Weights of a small GPT-style language model, trained from scratch on English Wikipedia.
Training: a variant of SOAP for these matrices, 738M tokens, 5633 steps.
Each number is 128 + 32 x the weight over its row's rms, rounded and kept within 0 to 255. Layers, rows and columns count from 0. Numbers have three digits each. The size before them is the row's rms in percent of the matrix's.

# up: layer 16 MLP up, 3072x512, rms 0.119, rows 497-596, columns 384-447
# down: layer 16 MLP down (transposed), 3072x512, rms 0.203, rows 497-596, columns 384-447
up497 093:147088111140128109188136163134225139108182165127160169152191147128182131088151107127120102141100149141136105101157115142117159077140119124136107144162151133134117123112176138128148097137167129
down497 099:109122103149120099084119134121111096163077055178166118137169186138118134147140157125110096061111102104125131146163109166102085100087096098120139175123133144146150095126092074110153141148105138
up498 098:112101119124159097140090085150104152132176087144120152099150157123116135049125110150160103117134171122146114160154138095162093143186127118153150147083131138192153118149069100093135096137117104
down498 101:160085133101159109109159157139135064148122148096119087103102093111136133105170078126109122170126149148151128129154141173124178075224131105127112139157080080096091070171115101109123099122091157
up499 095:130128133155106160081127111153122204142118148180112130093086176128125126154106114051116134162206181106132080131055096174139147106126148162116180147069111115101171099122169127143079086074144165
down499 091:030142236125144147140118180142167138103123129241117137132146123153126111149098128079177077131120095140214118122162100128076132139133058126091143083144164146126052156144100114097122143160142103
up500 109:161164112125106128121094137108135173131147165097137157124127156155083164121134171127085118168174113190112154154131106097118096122142088110137091098173160174119157134126090148166087193129106130
down500 118:156100098116111141112152139110078179159113109165133150106136138113141116100083139112165199039090123094136133164133115196138050125133164133130127107111164137140146144115110148187151191207097074
up501 101:104107138152057166090112091186096176145070110166141073117137121185064171136131131099107144152100151106175132183134111133133046183151079099107138137119119077122139151105112103142134108183136137
down501 103:073201151112196094161171052106128080069117156123171068115134170078067163079095150088123128129143147168134093122120092109172109084143062130135196106119142110144128135104105094089146123120142165
up502 104:063085163164103114155136126118147127135123146142145111085123168112142096130186127125107167107152096183167118148123132136203116135087128180148123113086124128126064148108098171181097146142120180
down502 104:154143054159128079198153181142121127106122119148097083160117102118140073148108150118148143109165076090103165137146136157156074168111070117118138116149152130197091137073157118125091169184123095
up503 097:139097122089128121097134154090122119130081117138101111111111099133133157126116110133099088081137123152080156085132202180119087109131154098101128183091197101080107151115110139143093080080163160
down503 099:125164226144141141124101144087083116122105133159131114091099153134049154147116157118192117109162178132094171135087129170179114111227117091157115091155098059139161146080137035134101069165117140
up504 093:091114132126144150084092128123187080118136103128104094145136132135117189133206172160133142122144113119079184124054138073114143126154177105153153129095130097144094133133127125094201099151159136
down504 103:128132124126087129156154190172081118143124056179053177068089089129158137115107146145133127145148148151110086115148110072146168104158114239100131086133119156112113081096148119175125169089087137
up505 098:063101138098182114146069145164186158129114110115136111099168212180094131144128120148138124197130114157163178122168160195097136142110128096051168137073124129106132143142140151129103100162148111
down505 106:159107067098083146159151146072094152110096071134135133139124127154076090185125157136108152123085063170084092099128109134115115103154146116139059124116119126156084130096150098145170139187160129
up506 099:137039068093145197081067144132118132116095133125157132091129167204108168118129159099104099097113113178196157165119121169146144163119136142135095135071135172089162114110089100115079149163098109
down506 096:142128146146115139162133170059105113160141119106066150157127039176217128165124118155101097129099165139110146147137097114115120106110098103103143117121063099138135125209124153105120122193156145
up507 102:140162157074157144088136119143086121153111109111115113173160076182146070119112123159128092187112125087118106183165141080141100130112150151087101125125124150108144099121132097133122143188167180
down507 101:129070190144116158129123130121098067100075128193128144130118205120101135089123101115140157098153182091117120136136131077060188100084113118132163131152127114136140149120086101098101145117156093
up508 094:115123102183091134112135119103087105107144093114162099137089120134177119122062161147118162145109131125102111116173171084128142082109132138086130121096161130117158086156120123058132169122109152
down508 095:097086155145169170157139103117147138080134216118139153123172091153100058176116129116105138099108112144109181152119119143127128106173126119106165100043095108139103120071148107161117086077158087
up509 099:181107129186202180123184217127146063192117138109151073150150097157150160132116137144143159131188139146106110122028167162140099128092118122120124159104154063081078140049136152101148163094148106
down509 098:095091141203167168136116129136151133132219156127116167191136115087120129127141099157144121129102166106151121107097106135139122126158195144116165143139118131145144176114106144104081135128144141
up510 111:105180118135101125079164158128109147093134111139110172208149159136107128166126093135107131162085126221120109148138125069101109108151179092108206091166052170063084113150067128117115114132106139
down510 108:132120129090110147177190095094144152105131111154156130089144204096141150187073188127194100174119118086157108160108131181215119054186124082126145113098092156113102139120116143125189115154123128
up511 110:092122163062164088076153164128110214070147098036124123066182152127141171135198144150131126151088159118122171101070189086128134062112100140108149081117138091179136142153074139091141094127103088
down511 105:130187176132137082133142165106048127125148124132073134125138108135153117138150089108120122060137116127133136086124154113106118102056175160105127145116180068099112106140112126109164138099188128
up512 109:129137154112103094038163152086135052118110077138133150112161090125125110124104196129121110160128132097133177134097163126101149149140101119180151129129130107159131187115138114168096116147102138
down512 103:132076160153134125106137134146112083124141135122123104122135160133110126120065110131113088153109141164128107103123183165129169170083106182092141093111104157174130115158121145107180091162131099
up513 106:103139155125134114176162118153126048159051084146164116188112114130133150129147137076127127135169154120151103117134152121187105129042159117129091150060076158142118066196128160142134227118138166
down513 101:112136207090102086109162128091096119155193133102101133119179101115078092160098140108105151136087166125147058133156114094091118122121189063084163149110158110076161148087148109097146088090153135
up514 105:154128135092125105151116134107108101129115129100102089158157141079111138152096111118190159186076138123102103133163061121124095111130131128166123109109139081128137145150088136178109144189115178
down514 097:090140105128163090119128132157159186091130102141086113064125143105160138138144098144118100153136077078124106153154054147165150181104165134132121095118146113131146143179103165137104110108104124
up515 096:136094088146102144125128165120079188139134098135169134147154145167100081182123122147143168175162140138099158123138092177129148139028189146090100089082076141118123112136112131148105117149161080
down515 105:169192044188153114126130090121130153119116112149111146118142055080152061093137105116143104114060083128130121103196156138155143147092204156118142166145099128158096084171106172137179128130123134
up516 101:149141128060153148064151135158072141060148080124143113113133184193079128129173143076099108066190123144166101153088126161162125168097137091133136180118183164129132116194083131150163150201121150
down516 101:119113100090155188203161102108079132140113104165139142109128177160108115128124127179159094190133100180135160120123122103132110123140126140135108110043119074085157131212154132126115165142119093
up517 101:117155117137124153183142150157130143196142143142150157157133150127162116114094206169163150153130151133106140102137128087122132112148125174133082126138185189112118165132085126152144128045090160
down517 103:176139139185129143155113149109075142067114126110117120136139098147071155153109075075116114108172121100145094141073118087091116093148100115137106128108174129152067113137136177133126142117123150
up518 100:142124159147170126120109091110127137152110136127153153102129122169187124072026188136140150130127140118115153132119151109107134135113076111049095126106150124199107133050165129106119108041140077
down518 099:124175198092077123091144076160160090127119195097101109147166120127208142138126127137051121132117154055073155109084114144150140102137159145130125161146177124147187195139183152139100079129119117
up519 105:126118100096210145179098214171064112149175125150139165103103115104122185143120086108141109137145072134099131165053144108118107140123106072205185169116142175148096128150124130122128155111146092
down519 101:126154143137167121081100095094104140142104111131156148104150167175114117073156134126141145119100140071090094127130118144088089146072141108140102125153067083165110095118107096137121189137085128
up520 095:131164111115152095127161187085101149123150107148142140182119112102123212058116111110150096144184140152095149065087096170145135104114125117077090093154095140135165139142163147129183106140108113
down520 096:112158135081120128156121115131194091071099156131178133078153128124102143079147057116080150180098088085126128095112141158119082142140048104147126146087123135135120132135154141089117083102127173
up521 097:121068055124204145159125094063138122175141132170156093147118188118110119133082153109095103111068163039129119118113120129139124047150140139142132108148140091166070142137122153081143169124128131
down521 100:119211103177091239134103118130082164123140152138104115069140083172196120079126128166162118138137089130070123131089124086063096182106116157095073141083145142161144120186133127124143155116109088
up522 122:146139097158164136171129121100079068126103161081101143192110094094104121093133204115118150122090128157141123091143185100094114083135110096077094153125081122141120118073126075099139082146139134
down522 095:168096148104122077150093110145194143125141125161122155182107146103117163121062188112105153122131141142123111128163163077161097154255148124138150110079073165128088129182099137071096110109165127
up523 100:108124154120151120052098181112102082159153061148136170175166115116160118069125087138180095166121128091119132085135111126115132123162107134150083067118139137145143138099120109063164096150089109
down523 112:107166095101093150160087148189117104096161143105113120105095092094151134119125108139075148151133132133072129135081143119161089123118180157152135144122145129100103095120135115136129150135168138
up524 097:106167129120133109187143179114091127160115117147080150138162152173130155134153143107109110171086123177103126112137138096140059145125148149094102118137070121102052160123158178139069175068066154
down524 100:090080126108135141120206088106155112151128162100184155096114088072116143091142135115118112153179159138123145049122117130132172154120171120127088177157128123110132105149069085049135103110088144
up525 099:162094139148162130081147146145145082171092038123130152138075139133162156139096104102101126127127139109140111086138139111120191111121138059140130134143142161096157134162151143115125126052150156
down525 101:065131098097148145169124115076123192113166119149115119127120032102109161069104064102060142159130141143101152106108212143115158156150167161146149133050098188133136121155111106147156141120167104
up526 105:097094078165088105119170108104182090093152097081128090155131158132083179178139050157143157147156121073105084156153133146219079125128158143126119116131123112055172122147071151132144180120141154
down526 108:103114072065105187147078119123106132124135093160127119135135124120153138130140204182143128119121146089079116141088135108196130162119059132124130168107091116156161105055079110082071080090143075
up527 107:049082129111148130075112168179097158111093150095161163150106133075138102129171125136136131130104114132117122125059106126119164180097061146150148042148207106139139136164113146137126124107143162
down527 103:164133090129113149136161159140139172143152132138045131088109136125110102175107132169181126129148166154084078127171062057111099128101207108143124176201115096149111183155041158069134088119115119
up528 107:136097116101075213099093160154177128066084155106127154135112190125159111139169122099084199041136158123164101119067157135153067138079126169125155120157105124090151131102054100107109101113142073
down528 102:153102064130134173069101145093151032161157099176170126155119161083140175101087149109122159111129131134090121100162141103125150179114141109114100088125085050125126132146163102170101112104177114
up529 099:089199107113141118105163154127117133106110106110101155021096106109143170101099094093119178144112133137051115112157108078109105157139065112122083185171095113133212084152172111131153111077080143
down529 099:173130071109149106128081219058149114088134091093147083146130218059069183121105163110100126103122106199083098112106093108164109039227098119108106159141136127098106230141161185085168166089118076
up530 108:111151180098203103174160106094097114110131108078102174088117104150088152103101126102093120089143179082122200135175150083096137174124146113131179112115139185143128136131093114175155184164114139
down530 100:186122146189108110097124109146103167090041136157152092093158051143131113107109135147118161162171121081106140123135125175166136110155158068183120132128118157105119071161106156125136104166201177
up531 106:126144091130172099124133159135155053117144150083143077051119161140140114193169162073112158174121190146077131112153121197135151122085155070102135102121129139129088142144079110175136163079146116
down531 104:115128159147044087106101092088095094184132111095108093202085176196153128108155113184164131151103128061158137150127113152099187169107173119175122172175074114130128140115111162156081130110110117
up532 099:145156114134143086142127155208149151206135111072117143151134118146201103115164203155174088132185107131174157128136183058117114097148134155145128140068143117091099099189068059176173114139069129
down532 110:130198142111172117173116136122172141149121148144107161102085146103124167129083130149107207092071131155150150099111085078095136178197141118103073097091101093095078142104115091145080076137174142
up533 097:119090120110155155149133095077163132131148127074137105161063071164164119131117143150137140128127130082063103116099048117164095106129044095126105139164094125100063130178130170104127136081085106
down533 094:110166131104136150112090130168132139067152113158104192112131130122125146112158090099106113078186117103117111110092161163169118152120205113136141103111122072145161160120169101089102057138177142
up534 102:147157179115130066118136090095175151153067065121134073101154163164167085155142115144197202140148134086113127107144162139077129163109111119167079143142147122045110119203158147193188174113143142
down534 108:121134081067101121134144126158118074125051115193145065149130117114175108113163126070099140130142106063145091149149090146172098117154102167118132102123105098131180079061131145094157117111112110
up535 105:161123144098129091160081146094148157172074079179128130119125201166142062091172116114219112101145138165156047126128162082151152078082117122067160136114131135143130127100144169108183127190156112
down535 107:094163141123196102199064085163174147150170100085099123107151142190121113064144090136109167136132162114094167138094075146132151149107113105164111064101168141143175174130097127134162128183136123
up536 100:101127141132097093143115144091160106169097120171108139138108150171125161145147226163183134155123103072092139154189206096073065108150050168182144121088119121125080112083173076186132114129103137
down536 094:123171027113091148089123090131162138077154146086130169130086100108103106125097137145116106094119149132136125128096110184156148085078118061127108114126144105132132092166131138107152149197136098
up537 110:164116135083134167125091146156107150151139189088155116147110106128194126192143187122118149143161103131150081108228134087108123107135151112087099180096141177155153116095095106140138091134118114
down537 112:136150193163108139126094099103120078077131137096160150148085140105149116122136101124109151177146134118082073072206184095085120165152164161118108172146100125131108150156096114165128077021146095
up538 099:132120151083136140087042077127157112105102067150148164178136136151170119134145110073115143112180139188131106186067130148138148122119130114080149075183138087099100054131152107187100157159115166
down538 105:105131147167140113127178138103139142176139111117088167082081107132149131212145169138109092094146096115097156119073150159102158124119119148102157134135085133115103057135092142078078184178151165
up539 096:172102130158144176121116123139174116140161133038174159112153168129099102177139128121083187114141116112103165194126178096127136188104126157120125161110124156111179136089144099115102073077173142
down539 111:157127112148103102135149162116127100145118109113154125112179130120126105114165079093090176091128113146133151157034120118167147148206137166091113116151101101128134129149123095139115118147074122
up540 097:136123097126114069155145126129083174154122134129118100196172183051126149124122174037143168103198186111148098111130166129114144147151122154175084110127071133108095182116108147088125119086119175
down540 100:134116114111067067101117151144108121151040098087137153143139138138151065143123075070125113159077121102145089076139119140116137097084142102136105136136178134057136123162130089172157104183124139
up541 104:100097151120133106097158163100135180138144177125049155159190189123126133133119112063122159139103118157137173157096128106114128139036159108117162205119115117130141188121146118075144152163128100
down541 097:132119159145158106080113102086077094166088069142174152162156155163105115139118181077127135114097070157137019118111101090134117082098118105074126159078089125107170119182124143132080090154177130
up542 099:082151206091157115132073145155126115162147138173166144100061121132163105180161156169121104079104171150149068103156112084063094116109122083135124148133110070102173168113099174080120147154124105
down542 097:148152246109116130146127151133098132124108092150197096174123104133142136155094141129120156136030083077088141072141125198079133131096128125107122181166142125090119140182110155133129140156114137
up543 105:132086126152145088077097108136118139158177139154126111063132154125135058126177172096179102123151140177183099183116091133073112128194122139136148095145125149112120163119105095123077114136137113
down543 102:127117106076122140134098136103104153130091118112091129157166133103120099113117130065097097099133080201115151181157118091107103087210169094143156105102125108086113141165078170115189126135152143
up544 092:156182100134184085083177072145117135162080128118095172111145102143161128117132187123135125119151121162155171138112103102176068124221138070126165115120134138126178127141143179103120151123154146
down544 094:113100135163149171068154069102108138089060101156114122152132077153090094151106128146139131123067122113115139108150132156073075102194080094185079055144124111130110153155105169122154129189096106
up545 109:148155164160118131150158195090149121173171101142151097108110185161147141151144103085157194102115097138140193089096179126162120155209186144170150192150056115154127171147180113116116166119167143
down545 104:092150137120162139078070115171103066175122144101079129151146089118086158086149117134077125120122159153084164137136114148102156128144131101093105120087112107127130131084147101130084144129143112
up546 103:175099133110189064151135113097137044162121149096173060142102128123122126126134094081152191116119148139156132177136119091099226142090090095111110130149122131147076088083108097073096056130122105
down546 099:106095104179123121087120156144121133157113181126137098080075121117124087150031153115074113113131179106117103123100109105123106151144110169107088119072064119098102138084153115176140175105118141
up547 106:143140106162143111158135107093099142189060129097016137065159180120122118079155123151085122139136131126128086157144182147143130131108169129109193123171158122114154142169142138134112146099095130
down547 100:107101109179127138088113127141134255088137132104155200144136071165156123159130132145124087134115145117127092113153124160110132117140098167169109162086132145091160109116146116173130181141113131
up548 103:070142115133097162148179113084126177093167119154138150149165164081136118124140160156121130168171160132116167125097151148168108116165110076080155118206096146169064116148109068136122134082086148
down548 099:126190083183146133125132120112147162176152197075135105167103087104137126103104178094150093162126079111113148155116127101139092090091125156088075186128120118144116138077139103121101098169114122
up549 109:138120157111097093129180145188091055122125100099134077104199100164117122139182102123111144094121072180181122158129138134162119070170194141104131120183152144117143122137177160131124096144129117
down549 103:113157183091149065146151154127108121168108150097145099176158097104178104135095066160048144134151135171132068083130120107123096141100106144143125071150149115118174115112137198162140112131142171
up550 099:163114135107127133114162122167124088185140131087107086134133152116116183125069169042118133082158159154078120112085101127122122170153199104121160137179127213094136115103085087118070118093134150
down550 095:081150105146141118149118174129134120164157089080160103125134048154120094142136176125113083133150096105157134118119109146121103155255139121117148100158091164116089158140161054118067178152110110
up551 101:105129163096136127141109102125120134124179116116144131099169112154152138135103090096120163125110135123100148101107089140106101111115172172081161140127116099105114090123116134183145129130088148
down551 102:076119181118146163136131182160085179126102160155083107116112156048136145177192177122143118168140125108111118113078102092103147084074120119119132116166124099150082077169044146051107158131125093
up552 102:074140119108165111137155084094109117115098094091144150135158152156147117155128155121155139142111140058104111124159139083124121192096191134099138146081089107143094135135120132146135103159076103
down552 111:147178114128089112132138135139128077094178135138079133129150071123121095117099106172152167139122155112108073110120122152130113177150153117151089136157161132133144103126094138210126121097143152
up553 101:148099159173121139168094104116119157129085163131107092179188123144082064136078186160155145162060100125109109106098087093191104189147123112058132113193142166105145165138117142192087111109123081
down553 103:110166149124202130075129114181095091079131152098052116111154103145103109084167132137168182155098158149133135103186091134151073166143096159106158113078125141167116164134120116154100117146138111
up554 099:115143071131091100129095114106127092163144075139157076102174120111111095080147144139139134106171145146163106137121068064085114055155154115083141039099079137085130102084168140101086142105099117
down554 108:147079091156155145124074078141092046144166096170125113096184124149116157197113112124147137079137106103115124110125105131174071118113139118120107141177117164138118198126183092184102095148093099
up555 103:105092094146099106080141123110109122138080091147181150089162154127147085155164162132137119050152090130132133125118062123074081092127110136089088148118134124109091149093164165083102139167152158
down555 107:111154175079081084173144117211152099098085121114124182136111103121129129170094123139143114139069083122144106160114168170146116135179183074161085121104108183156102151155111144069158144127149188
up556 085:123156108108162081088148103060172048150138057129172209175086181102119148086117096100128145164131094144067089166154106150150125135110130161155134110107117122130156143089126141141124165145058123
down556 093:076152183116127111133198147119110149147151107126131089118135109149138118146068117114127147102129097072141080127110110091157118070136109124094064157107060180098129151153113128057093123101143094
up557 101:126113121133192131111106137170135128128152110120092188180129120066087113109132157128128205137143112055132118130138142086132118122117127142086084113123098115116127125122110122140137134087168111
down557 100:104158068108105059102124164096106111128119204116094163141144126117090149087229115082058078105078147105177158159144129095135069097110129197145099137152140116152131117094113158120092084136133115
up558 101:094146169133105110103151149153148136134186157149119056076113128121099157159057102174128155096118117082119139129122193139122111154117103140149175086143138119163110163121097171106139133110118122
down558 107:146073131071116107153121092078171120127088143109109084178119180098142153201101132128169120110112170094147129094076089107164144107065127077121095174180115102220127167094169125151139144161109063
up559 105:128122084142152193105160118166132121120109125087108077123103110214120118133150118151149141156174092136117168112104128142127118117077141104109151080119129173126149113129083138128190088056124127
down559 101:124105119167097101119122119158207171119072138119113141055220172093126130123094116106131111103145112145204136128152141121165131076116105141092061094066141167144117113159177148157154120109135080
up560 099:123081119112160187173150094142165158072131133151057136127083182126121092105170147154124161124109122174147111058094118150114157196155149100093096131063139110145088068123178132108083120090081136
down560 111:218117128210144088134122096147066177117109131121137129166052140170091145093152118138103113059091146120142145172121162099155122173178144065113155131131218093131151064050137119088074122140126115
up561 101:106119113130137114128063114193141103094096147100210050131130111173072074162169140136152108121108139161135156082164165106110183145116086159109132074167092114111109095143109147154137195132140117
down561 103:162096107093182123139149000139058113154114159111124199175087155056114134091110079106128119076122100151121137049170165072161131155110117186170157124068126102153154131142124167133118147124177100
up562 092:063137130093128144126103172087177141157158150092065121110151160125131110127086147145109172085113143154086124143180128112124117210172176075124176111059105145174146078141123146119053082090019072
down562 097:196174076163077117140101070146139186126121119144075156121105115072155173127084057135095139154148103140155129086070105117154100103242145123180094162119130098121128120154123162082099118100103163
up563 105:123099200108114122096129167072121129072066182195076118119122149132134121117137164135130169157163177119093103108147178151162103108077167110156093149134148129114109085131102075135086158147096162
down563 106:087153169107121125137155178094166153087121103150083194125105125115141073152147156121079116166161167200142070179046109076183149130086168125114127113137156118111149147131162141063120087111093143
up564 109:158113139086148104101142133095085090170117176131072143143106185144067112112109158087121134125169080156115127118193083140127110120150093144126144154125115119125161116103098215109120122153091135
down564 116:114116112072157130114124123063150133165073122120074183083097107107149128166103183137144138143136115115116095159173069118123121094134085149118099064115101088109089119105124146152133118115141077
up565 094:079092099121110127188159148065168112095126116180146091122115151123153058191198153114165140116118094119147078102159157178119118138077120061112104063119091126133130129147134130109141112084131119
down565 095:073134045124110122146176126109132152134121100077150125137147178113111041128055116132058130128159137125052170092122153094130134113150108142095057155129157188101129140145104126166172080103177096
up566 097:111188170122170054125149114114154192151191121135142115133192135121178162140139107084118110130168141078125206142056074175133127133134149083062136135185075112117103133157140149105096154109151209
down566 102:111183080124138101142120181136083157169198155063124097033168145154069204079120112144097162120121076136136200116068025075110065093193121160188152132106102128108122127144146105140122113154098133
up567 102:174110132178144165145124141122162104103096153151122067135169175095079161111162166106144170086108136098181153164134139123137135088072146172155123211055137176080136141159142119150183096121132173
down567 102:092115123117109156131160170136133129124138187117100176182081124134207138074081173109128103125100060153140154137167118129097155115143135165170184104123133068165138147159142093055092140132143090
up568 102:201109157133130129105155123133102146103139137147151186182089176148111140123103151166120073122119100141112155140149148107158172189103091081127166055121096125140131103144129156099107123097092137
down568 101:128076138118151114150125132138171113096127126161148050131141135118146104127148168126173177151075176152102168112174185120125099133070120110124132142167070172117072103142145174184124118098118112
up569 101:169114198106089125161176098126110125168123073131121169160172152080113087121114206130195101118135137098162082112135163136102091118143114154110089152145150118168131092129128092118113117148104178
down569 092:114120158184193149173169108064101114156153117113151146150112087103150147109125052141166099147140133109121134127098116091148160130081142125093154127116091094176176144140162092143202147127156050
up570 101:106164032128149171200086159110083132179100133104157090126087114094123084092179111143122082135132137127088071142067136087116167101108168152110118156099101158126134142120112103147124117106117108
down570 096:102084020123107206120110133183122128114130137109140111082151164190102109150140151120131083114102105112131079121109179165115142107155123117094120124081138150075115081112092120075124121156134097
up571 088:118140160120106150158128131112109204163124146141157111170101119104125167132141064121137188239057156116179173132111111181187100169071149154138140144127134107085121157129106056107136128079095179
down571 091:133125083090078156074129129097079116105126128123148097122157103181142099148137158163175082111114108158105096094158110154176133132057081113106124111137093099105098176078183167125095112104088051
up572 105:100153138175173156188180144181140182092102164127170149153114102126147117109078115100177138118140107167151126119154107138185100207142103126144183115117149088145148122055081097165176134058170149
down572 102:108171086082110062093138125096089128096144086109201127097075142118138112161158140052141095138077099079126132190102104124118160123155168143102126111141122107114144147158178148130034136154143154
up573 097:127093124104111149134109113157136168163122158186121116096105127116140076063163143078179185195111107071116146138058122163080092127072160152134103127139129160132151114140088103175143118148123145
down573 103:178109086080088160149108166119106080066124138135071123125139163134101131140149103122127136043143083221171122135168105111153161156147093097156118171130177145102100121067162117168114097130113081
up574 101:114122111150107068129109146178149114166132165118161112070109132126187168173093162079115153090163157163138144118172117071106146133135134108129139127118136138151151143131094156126151101093122171
down574 104:111163103084087121129057124120159127134134122121145119111106113156175107120172119114101135165108104152195153093134101077123125138101156168108119166161130079161160125112152147078101126154136076
up575 100:114172170151151095192123119138133105124114105119103112142157158159178155140115169083140141101186154115133124152135119116121075140123092118165088143096116149186182123150109172090116139127137148
down575 099:131129106171097146131148115145093144148115157156112144157176133093093207137140141068137091116159175120185169129124124139112088140152117150112133137089163126150106072112122180162199149117168098
up576 097:084116132116160152120119095116110120184183157112154153111095168102101122159100130109064109172107166122149143101070104121145118203062117112097130157106136150125117068165208113090109089124140128
down576 100:131178072115166134085128141169128133108098083129138097087120088171078138143083114159203104191112094193143135166204162124117079112059139165110148142151081103136167182125105108148148108127105088
up577 102:151124073117178128085126134148156147126112129123082115157143162121091080171166142116126166142099120158133105142170122085191119125153082161076103179127116172104195102141179087122152144144061149
down577 101:125111100084105126155146108099085177152120134131112081112160071089059108146155134127118073176120148154093120109099124147141130149089128121119103134100067163137173186175111039118103098117129090
up578 099:132095139135074145123101197167196154085159095153157128196116159102123081143160155134167094121117106107159124177153092106122110134095091177089128113118083116146102122094133118118135071109102127
down578 099:093158126109045151075112162068132077188112133150121187111124106173134153082034152078162136137084124158104136121145162109111123118125130136130145178108164124116116114157120133086128156139178124
up579 103:143067124161090121122143173143165211093094095202092121111137132163163127133108177084129115133133145125104137169118075065123142199104133100165209148146170157083153103100165147183118085146093135
down579 106:124124114145179129069077108132212153111128064174099110088092144124095088133125117121076120135101122104119190108106159171151083151160075113068121118155196125130125085173124151119120150114121053
up580 098:120144093050161116159135151117111144146095111104136182098115151139181089128183089142162110122153143179190140139118149109190129177118147130122045121110114037150110127139100093145107173093162095
down580 088:146127072152125122094187122146114110114147161133135114129089169179126101078136094146103167105074124127078157130162115174137112111188141114148097115145151172108138085135110185127144081155140089
up581 101:116153162112147120134092168109186094123166155103115080100134152166142099099145098102139118113160126132116198144126082149124151034138127123128109130125133161153150122133153117131109120097103145
down581 106:153190109079069102092053113098185146129156090094147114171105144183150086104126114116184114109191141101082091101129153095108154115131128127150173128125105180127129115153081117095128129096182129
up582 103:155120164129126163186159156152068069109096116146136109057103124127080143092137122044131116121164150110154070122142074130118150121123108213134116133058120132081134184120130103148106128161136120
down582 108:085098167112134160181151116136152156118179127127206140141131136061182098115095182162145222110090119169128177142164108119137177099148143101126127126144190189114112083089159125189112088158114113
up583 099:190133136111144127103100109147119125131179098162132108125124130150103128159140009107152144145123120165134171136125032179169117103099112138112094115154094166123090152160141094160131121130137129
down583 098:102115098096176149098092179105131147132123116117104150156144093190099191128111112110129153109170080074106130120100096118134115182131139095139128095234134134113092153145092095090098120176098104
up584 104:138103191095098145093092128140178172177123035171144106152175168150164098107137163100137103087142138143113134099181131113062120126093120164142115114154146080125093150144114165095132167101174141
down584 100:137105163103135130135130145118127117100111147101155122175181091133088104147088124139159150162081125148098171144140156146066132171094179101143104127136184089172166152118121135089040191113089137
up585 104:172095104166163127155181124113098140092097170163141191143093151113156110159110107149151171160206170121133146121116047085140141121122063082120168134128143114110165064121148096122143136094104165
down585 097:170114071152143119140133121139113129158115090148163074127108135089127114148109053098155073115055103123108106099075124119151173115064145103169150138153147135166100165109089114137133128125078158
up586 098:063186093178158107088129105128132122222180050144124155090143178105067164176135125115174131156146146083140127115126083113168113155136118131092110118140090088169145172093116131130133127129102110
down586 088:041134052112084145137152151126166136086125173121126097115101179151121129097094146114126100142072110105097135128077093099127156138072164159147120145143060119123103151085122143140100091112135147
up587 117:106137184100128172083152154121120202075093160134150113031160131149119102175144156175135109141185180136142114211135110149133136130123166105160125123151129111053137101100112083142116128180122151
down587 111:130145172080153162124168133101112185047125105073074139074123115129135161077117062157130118144124064104158129129081155089093176124141155129130152086089110142193159114123144178129208152124100105
up588 100:095065142104093151139133114186167146104109077111047156195145141139057165142085138142142103097061089127163155127166149132106111135136137101122125142117115124133127141123120109102082124089199146
down588 099:130140213150099123121129137117115054128166071118186083119100123107118095120156122156126139062150124166169163141163121088166092161134148163100128152179155140130156128167150148148180081133159084
up589 104:142126107117050086128081101094108075121203141146179150084132119109119155147161089098121100085138133131120121169129094132151096125135167130169062137135120085108198145150088192064041141117119119
down589 104:130165124122096154106089187123136127146129106181129112094140085111123169098131112124125146121129095165125080144107167131171173089138163145138138115090099185129165095140146224131122143109162126
up590 100:135143138151094129116180072114152190114165150151145113134069122155181167172061168135131142095114131109146165064117106063140128156059137131206150155150056110132165126142149154130131128119138093
down590 097:165055171128124036111166122138132139125074135120152133082152148103133156189109138099142112169109153043138131124139111132166172074126038150097082066116146134126150090159125102025104134171138081
up591 099:137123138134117105135079092120096154128119107117106113088144136160105136115129102073160163143172157140149153111103144122092126116137164081111113159122145112077148098144108138065098134102060130
down591 094:140106164167133130152143190080100063102135185091175124110143082179096068154110133149128123101079147155112124117179105125117066098178185120105144130107125123107105100129107082110151115142122146
up592 095:100072158146156070154125132119133108154183157134079069102143154095162126107122111110119106115175114144161144141139076146162201155101129128109197142088125143113112130077130140149123160116064186
down592 103:093156151158124128126125138120157124174120140170102084180133113158100156160086088127131083169118120060174101181155138096106120120125145212154118093099159164078111081151174114101130054162064124
up593 101:128173119120133150120149116110110189102067136091140089141201125116114098100099211141130061169104114158130066106119182130145142141185160126159195091097123183134102083127134131090146110143083177
down593 098:173150122165142138168089134132119131189090094091162086134155115103132069140120136129162093156090147205131194175094117108177099159214129099128090164181118085161117125068105071074139145160127077
up594 097:119067152170155136116170169112093186122121155177213087144062095128119136097117103161177170090136176127130168117097086103121133117123070123174125157133169112116158122134124100090071141136141152
down594 095:099155173166100100159185081120143101151137106074121071072115082101141112088116155071104112075095151126139109207128103160163145157152156132082100106143133151132107113148137111097114074073143096
up595 090:149114056107117159103123148131117139143125103120143190118132139132091109078141120102158155137118104104086153146119117128099120158142131126078128042147135118160092118102062078052162137169143127
down595 092:139125104134143134096138172148122107107136115106130114112143136140131158132101089098124104144136109133134146141130144116089085136130165092146172114166157146150142090133089082137080153165127052
up596 095:175122123123124124119097048172141134169137110118137130155163103162191106120120119135086170149186171094158164141103134105180124107100124192094077143077116094118175155172183089176157123145108050
down596 095:166130185140148185133122117140162145128187076169123127114078116103078146145126166056174104118076135185125078067156115112112102089078165098146132140158091101076155158072133046099150188111107068